Each number is 128 + 24 x the weight over its row's rms, rounded and kept within 0 to 255. Layers, rows and columns count from 0. Numbers have three digits each. The size before them is the row's rms in percent of the matrix's.

# v: layer 10 attention value, 256x256, rms 0.137, rows 243-255, columns 128-255
# o: layer 10 attention output (transposed), 256x256, rms 0.394, rows 243-255, columns 128-255
# gate: layer 10 MLP gate, 704x256, rms 0.145, rows 0-7, columns 128-255
# up: layer 10 MLP up, 704x256, rms 0.154, rows 0-7, columns 128-255
# down: layer 10 MLP down (transposed), 704x256, rms 0.13, rows 0-6, columns 128-255
v243 095:115138123086148131136153142157119107189098148135104146176131133105069163150146111122154121183111142154103160131129155142117099136143141130158145074143115115161109117103082167100126100136082138116108166173147122114129130130102148163138147148149120106119146150135098118141140142158104098144104146144118148087170139126085110095149116124141095130129131117113121169181172106111129170100127
o243 095:144117134141097094109144080126146117152124148124102129108149090127106144104129111124154116102092120125139119129129091100143133149148102125127100138146119127093107132146160202080140114130135134153129136158124170166082151121097120129132114108162107139100125147106120125129140169179138124123115126138142110118125116183174165089166071082133090130101130127123161153152140134084131091116158
v244 093:118134113077116119121135125162112172083126080093116142162120164121169090142114149075109112158114139120127093116131083121148130121126125181133120170105137128140141132109124132070128118108114169142108115181131168120114120143123093099125119121105141149122135159140132131086118099130122118127135138137129107116142114128149157112142090106104200087130089144131122127131074106144145124130063
o244 096:137098123129142150147151121185122132094135129113107114156145148053135113133167153113129077174137168131118105107136118145162105160144117152128106115164129112121144119134121119158146127134119113140138147126134153142115128133106086095114130132184125132105122132152136135107121091166118145121162126159142140151162138150102140136108154103092153126132131126157156125143099089124142123130085
v245 088:118143158089124125128173151102113168140118134131141105166138152104064095148129108116131116098145109123164161110116105189138162118164148106155122153151123110119114103170136175140163143092143119085085136115120191129138135156134074149093129119120132122108107108120077124138101133090100140163121153128108106115104097114114139122125144145114135132165141126140156117111140127080144106124130
o245 088:150130162133118115123131109120153145122127154127111086194091134165137123146130119101129106130171097093129147123100111174099123115158173128107125164148104185159115089111171128151140149140131128149082126164178158128123110156179089127089135126132112126118170161110141147093073144130147104128138126139116113127114084119118123116130120095121137165117117128099122125125138124118134101101149
v246 090:125124071103132080125116127112144144083139131118143135127169155132084138164130165124107097118136166091137112101112100166105169123181060088087118128108123118092164160124120115103137133132099135114129146108116123171147151134111114153134082167115143141142126137128102124155133114166169096165134134140137139148131123099079089106127083104130125107084121135110147153131091117131181145128089
o246 093:126124133094169155134136114131110153133096097142135114119106119149135119181151129078124119128093151167136126109114116133124115197175149120110128152135139121186151128088129122117118132152121124125098069131112110101157137125152081150136090126151110153115155104133124154139103072143181141139097150165094114160092119114133152099139112123115117110160133130174115125095149117160163102090082
v247 097:180133110148155123123164141118169069139125139119154118096124118139118131124135089105119125117115127133083116149131121146179137094109100151151138110140144153119087133110158160120145113148116127107115156084139130095116113150130156127108127145120128124112136194105108142114131122158139141189094168150123152105142096128135075148126135152093104147137089140107110157119151123123111124113143
o247 100:126104153110129127132127172150124118135173157142136139137132160167136136164094092152136141130120111181121171114152122123127126122128126127179151094144131203129077109132099194112096104135104128137093165108107117121130085141142130110130121130147082100079157104165144128138137121155119157130126150153130116108148150134138077112110137116101097074138128130120157144162183141148143140099139
v248 095:129107098104142094120089141106098140170114126146123104129122106124150107109142117181158103118078129118143196079148105114149161157138150136136122128136138142110145143147132148055126098133134114122104099086085086139157138089130149150157140146119111129152105117127078152126104115132147131121179108106099179136151151113129145157136080130153148132099135101093133106138110134122124134151137
o248 091:133119065138151115133094118133154097160112158139125118127099122155157134107135120125111107129072121114145139103151153128121133201134170122134116076153121116108098115085140143106098089129118137116107102113155073150129146098135136133140154100165119133139097110152110115143104154112132101100141068111089116124125140167103134103147120129133130146140161132152116151135137146145141181131117
v249 094:186093162084129111183122114136136149135114121147122130105107105109149091093188161154118122143130114089130110118135113167138147138161159106197092103110160130142136124135160158138133169105119128162136145132152160173147119100115152133130148167115138098097117118107129105126125152108163096175131106136188140137104097127123124127146114082151117064137119165114137084140107159102110124120114
o249 095:154099092107096138089137143125164152142163100158159129159113124176164086118170133131125113128142110140125090148127142170141118160123132117112143121120101127134123118091121151141093157146144104118126124148125082095133127127144132110139119158145122153119110090145139107121108143118129115155122188131154154131104145140112130140145119098090103104112098155119114126151120121117113164112114
v250 095:173119129105132160098112129110115145144150133189079173148184114096126158128129142163113111166110145142111159091134141117148139119125113143092169137133178115111151128175119172141135113151111142164132144139107135143124154141093114155158136118145120150178117132162139180186068123093105155127119171161137116134176131121135083129117117124105101143154171116130123130095124140113141103124170
o250 093:172168114121124150087135120071090100147121130151149163170114135149152137124150131140144156130139086116164118134071119123105147139103131142130133121078142141136126096129157182090107137199140127164111091132131126197129149132113124145150138124170153142153127143137176135138138102109113145121123179133047156106156088128124123143132099155116137126119129109139109104136129109151140137129108
v251 090:129137113163111094140099130141136110176106155175093151140074083174134130130161119101121111191183146118151117129167118110138198128139121125141132114135130158123091119125122185133112149127124122152098126145109121121167079091134147151112113129129115122132128101120132148120137111143122153172128132140112142105128121165141112112153097145141113095145167129130175120115142076128173122117120
o251 090:127098171111116139132126123108140112170125102164148128135122082148155093131101120160173113123161133155145122172155087136129141136127162145094119061100124176148124113102141129112119153143139151154089088140105143121106104083150126158107119074108144113118146099104132128116102133135096126108135150157066109147089151127137114132153092138119144121124132130128135093147087119125167175118120
v252 090:136131147123148166107122147151136108139140150152116138154117087142143168068149118135145157129120133123077143097124042137129092146130099115152118116120099108125073149109079139131136111106131063128153118146160146110130160148124114119162146133119165134148126085146116138169150083152112117104118120152141145131128168158173116147133132135164141138128110164122145131173114135141141157112141
o252 095:111123144174116131107152109143130129096143119122113131128113129101091118110137115118145149123136146085126098119130125113111158145132135148164093117136162050099128127111139153137137124107124134176111143097141147115157128128113117141131129129117170131169125110163121080161152137102122110138165121114108137160151118114134128094091102112118114107131121107194146119119131127094130138140198
v253 092:129143099141128121120133138131142135144138129142133136129122166068147123117105127071098123118123144114089126114148108176098118154158132130141095158087117129126149103083168143148167112140135144090112106140175128102133131137104148117088119128141108112116136071129155173136161144169140144117114117134104152170150102116125106092117102111114172137122115113171158133106104126114155124087132
o253 094:165150149161122106108145098112151159123129165125138116146114149106153147163124094134125089076131112115137131115117132068144129124122127110156099137102151096183144155136142116129059122107131116127132100138118145106129156128132116069103105109138122132115154085149134142124140161099150159085109140111150136164117150181138096123093124114077145163130138120111145134136123119129101135152128
v254 093:164160138122115122138099123164139117155147124145148134096162120161123157116144118116129085113133147095182129103104128155126122115098117190124087093109109153142107128080139108117114108119135088111098170170162156145133150136149115101082187125068153069199141123124156090146132115123104141133119129118136123141096129097130129103126146101126126095117168114166129086123138120127097144120148
o254 096:115145132097127119125122075131125157131122114115151117123179144120105149123111126129117114160141103044135158135146126108126147082112123134119087131139093192166159091113127126099144158164143148123145166164114149115159118083111130108139142104179096125160122126094125123116140076149156116133157129104130154146114132112149067115109157156139162165142185082184103132143120128091112104105141
v255 090:161114150081114118130144162096137154142121119136102114114162160108112159115126147144115138124121147139125108123139164163141146141139118153135155096161159155179119123214114094155131130140131132095147136135113159155153171135162145134158110085146154121127086128103114106163127140155143128123135074141105050158165150128162177112152127117161163113140130106142088108151129155147139163131104
o255 094:100137122154134132131153127112081142127074101153145116136175129150105090118127158110151130151148114134106132125166153142152104137137177120108131111137115135135134123150102139068129127154184112134156154165116131147134143175119155188107102122103142132153150119121135136105118179137171110115113092124071128126142145149094067103114108116176114138150120135160112131125124130141121122112079
gate0 093:159183107131138129104141150151138147094105158097160139138158122141115139144164136147111131073114135141170100137142096142123084130162119126103144119074109123101120131111096159161167133117139164176103084126149204140140108127138087110140119136134157145109121137118132129130131143159115117103129119164120191151154070119132097114148148119122134120142119116144103144149115108152105138178121
up0 086:153112118113157103126094120127084159112116117146123128153130111096162147139135195105115125095131067110115147160129111122132138179109146125145143129115108179146120131118159160132137094148121166142147119166144150131119129099125100157104118161148108124128136144136152135084127096103116163089120092138121104169135135123150123142092135118124128097104131152116094123133184140141121142076137
down0 096:175084145138103135137158151131170095112165131135189118104112154158149105117156128140137136168119149125113157122147137128136139110094124199119104178163153114134172114147146094111121143132120073111121147116183083150121125136126138137103131111139115108140118142158157135147158124082165103121124136113125124107080130119156164153146097150153117107145148111101150138146106139166173123136106
gate1 102:115182091163112152101139128144154106115109132126113143160139132072133115123172087121151113128143137107133093159140137224181124148163159148113135106145164141134085098122130095118105113115116102113089077132143126151105097105114085142094114130144113148094131125108158111143137163084076124098104113122125153163137110132123100133126186121111139164157134164116169120136183110129124101110164
up1 099:162130151133140100104150130136120161111127125075101157123107111111107135124154107129110103146096150116134080129133112132144131109175141100169116102080100131082124177122146130136102133118123106122109156120102150124107140089109099144137132107146103107129146150111109154078097105169114112084135099136105165075151133122154139125129132114154158127086129174167116103146127137126133099114147
down1 098:141126109117163137139107123084071134129150153161126131140122170133172121112141162120162066123126111143187141132151147103099154107097152153113114165140088100113143095096107175142172157168144137197121136142124142128137112183162153133094128126075140163134138127117147107114116150095131124143153126144163113108110145099095131124143148133138126137158072107124146170100148125158085087143130
gate2 100:140152085102148096150122161117133164159113127095146105100067114110073145120150124125164125149132110157124122176204131109088164173127106171139105128125131116127101123106088113123112131103152151139139139142118119116100116088132123103124165093142122125157153131132163141146120072114116097116170125141130117131076143144098181104116106117129093126111116092126101143158104093171158133124143
up2 105:140110154150105138117123156113143097099166110106109083086158107149110121093130103187166109138136127128097117151074109111087116192131075122117151126149137131143137178130142119112140117154139135145153132109093165113165122141167144146138141151126165105106145093123118099127142136141114131153168082175144124133096158105107129117111144134135126084130145151083129134116116099126129126101138
down2 104:121128136122137117131156144151137065107128126100130168107158091086133112106129131149081191054136112118110129114105137113087116133182151147181115094080114138175119109136197116151117118135114077109121176137125142132126130121118122142135153144122125149085115113156139138176123139139131125151136161140155168122136135143153101108142157175115093136144136101112113153124106100116101095165131
gate3 101:121128143132144139140145142112134173097148112146100129144119142091144148135108161082159119141158111128162148120140118089200153102159117115156164140144132150141131114162132111134142122099114139099122153131118154140127077136087092134141146123164100103156130164107132164119119118111141158133134164133166152155153128140139111129156147098116091122141096152137161146167134111148101109173112
up3 104:137143081165118130133128186089126097112114105139111128067165142129159154136122122125138118116143119166158158140095130124113127130168114103140125105161143123136130140172127145090112115095132146185124116171135115163085109163118128130113157085112124112166157173151118160132150137127132140106104136121116106103122148111131111154137170150202094103175147128174090122124118125114170143138088
down3 091:136133130090153120139109138136113155127144150154111167137140091096123145082101132092157084135122112108127148119106108110158088143122107100120114144118147159152105123136136104138106119147122146156167115125155107088144062133121149113161121132128108074143123094101113128139072119146142161160142139183108141117128159115136157089144147109112125065116113109103137118135112108146116144132150
gate4 103:112119133117076142121115140103126144091126098100087159121133112111179095107138130119140127145147118096129104159168106096145083136132136120094109128106111166122158105128116161115131137135104127139100149196154095143117115130136150149142150135077153116121111122109183124071156130111150119133119138103070167147117153085151167157116098110139102129101164146134123122135137153135167115094137
up4 093:179129120126129100122101081140159123107121131135110086110167108133160117164176101093117118171156126128142124156142170161154121167130166128101102129115113138142126146085120174121089130062126128159082119140093112131146188141116111124149153155121127147125149139111149103163107154162123125125143142167132074087123132165079142128163146147111123132163086108114113137168137118102119157136161
down4 099:165106168131164125118185114092105149164167138116131128141149108097050135112104110131125141082114116113111122108159089128113103110114103124116111103067126111083143078129166137136148125134124171161119125126118135122118107123108084127131106152139103103185069133110155155137112090139096111113110134134147118097123104104153099126155133115124138167115148125129120142159142097117082115152072
gate5 108:125133120107120126096121131120165127144122092137132120152123142143147098165135129143109161109153142187115113139095119120092146164139081144137165112157168100112123130162138145132117141134127134097069109170109110138133142118100114138099098157109097097143149150143147129150105140118187084119118123119129133092166121113146170110135149129152130102125138136120105088192124086141092151118153
up5 101:102130105149093090167146123132152111134132138126095148121145154146160102092148104167118157133166154134181117143140116106099162108044087101149104152107098110091125140129122139097128111095134134128120127082119134086127106134158128100154108145129145134126138100140119163111184119090119105096116155124126087152125127159132152161098109098117119113166113121134161127101139130116161123116157
down5 103:127126144090145092153115144089101114116117183183124125145077139147161163173153150137099136137117191120121149121138175116125169147136155178146092137099147145132116130119160121132126115168122116148118122158141103089146120099109111142159150118075139135152146129151166121144114118133128160176107118123056117150092106119081144128127101159149155136158130133091126067142143134159111159144134
gate6 094:142138127109099123165117122135064114161118137153151114101111167130168119148132091118106147175141117118102156159120134178160152119169116135121151131156115124118169069137159142220136158159126123144126126128155133144148107126158169117151120125129179136101151136121138106117111074123115115111155176139119122127126104090147143102120101159135168136138106127116157121130088120129141136138091
up6 089:123123120172141146106115197095105160181113115142089122143140117136127107123126131123137083115138129144102102130133146124133151133116145143175092149107196115123116144144106124124127155090124095115160119137174101119126177172165156149119128085114112128136119090118140164081145142139119128165114131119129160152101104155145128159187150141127163110125125113136110179154128136107126127153190
down6 090:108124148126162118140158100128072194121143103083156115168083151122157114080093142128122122156134100093170172144096123121132110109123119114131176115108099172119172114117093075144126107114112123176121108147141159097150131170144108096096108164110114146147134156122158129131188121127123125115122071130136117137115062092150160140074130108111112104112136179145102144116113087096150135162110
gate7 100:158111145152103114138088101123145133101101133126129128111107146125110212131135127101144129106138100120134132150158108124139107128148136143118128130145088115133173144139137128147123126107119107135106130151140127080106083125098112127147131154115135089114117110147099137068106142108121161088144132152141130134138113123132127143171134118126148137108181146077156116125111097126113097121136
up7 099:110129164135084146130146084114095138125129145130148123173064108156087100115139139187134129100100123098130121157091131137120134100134112144129096138131108116147153114123156158084167104125128126121141089145145106118111163151125113120131118125104152103126154088081136170114168104139159126090135124162132119142106114108160102170097143087112137125128130107152120162120109121122130150104102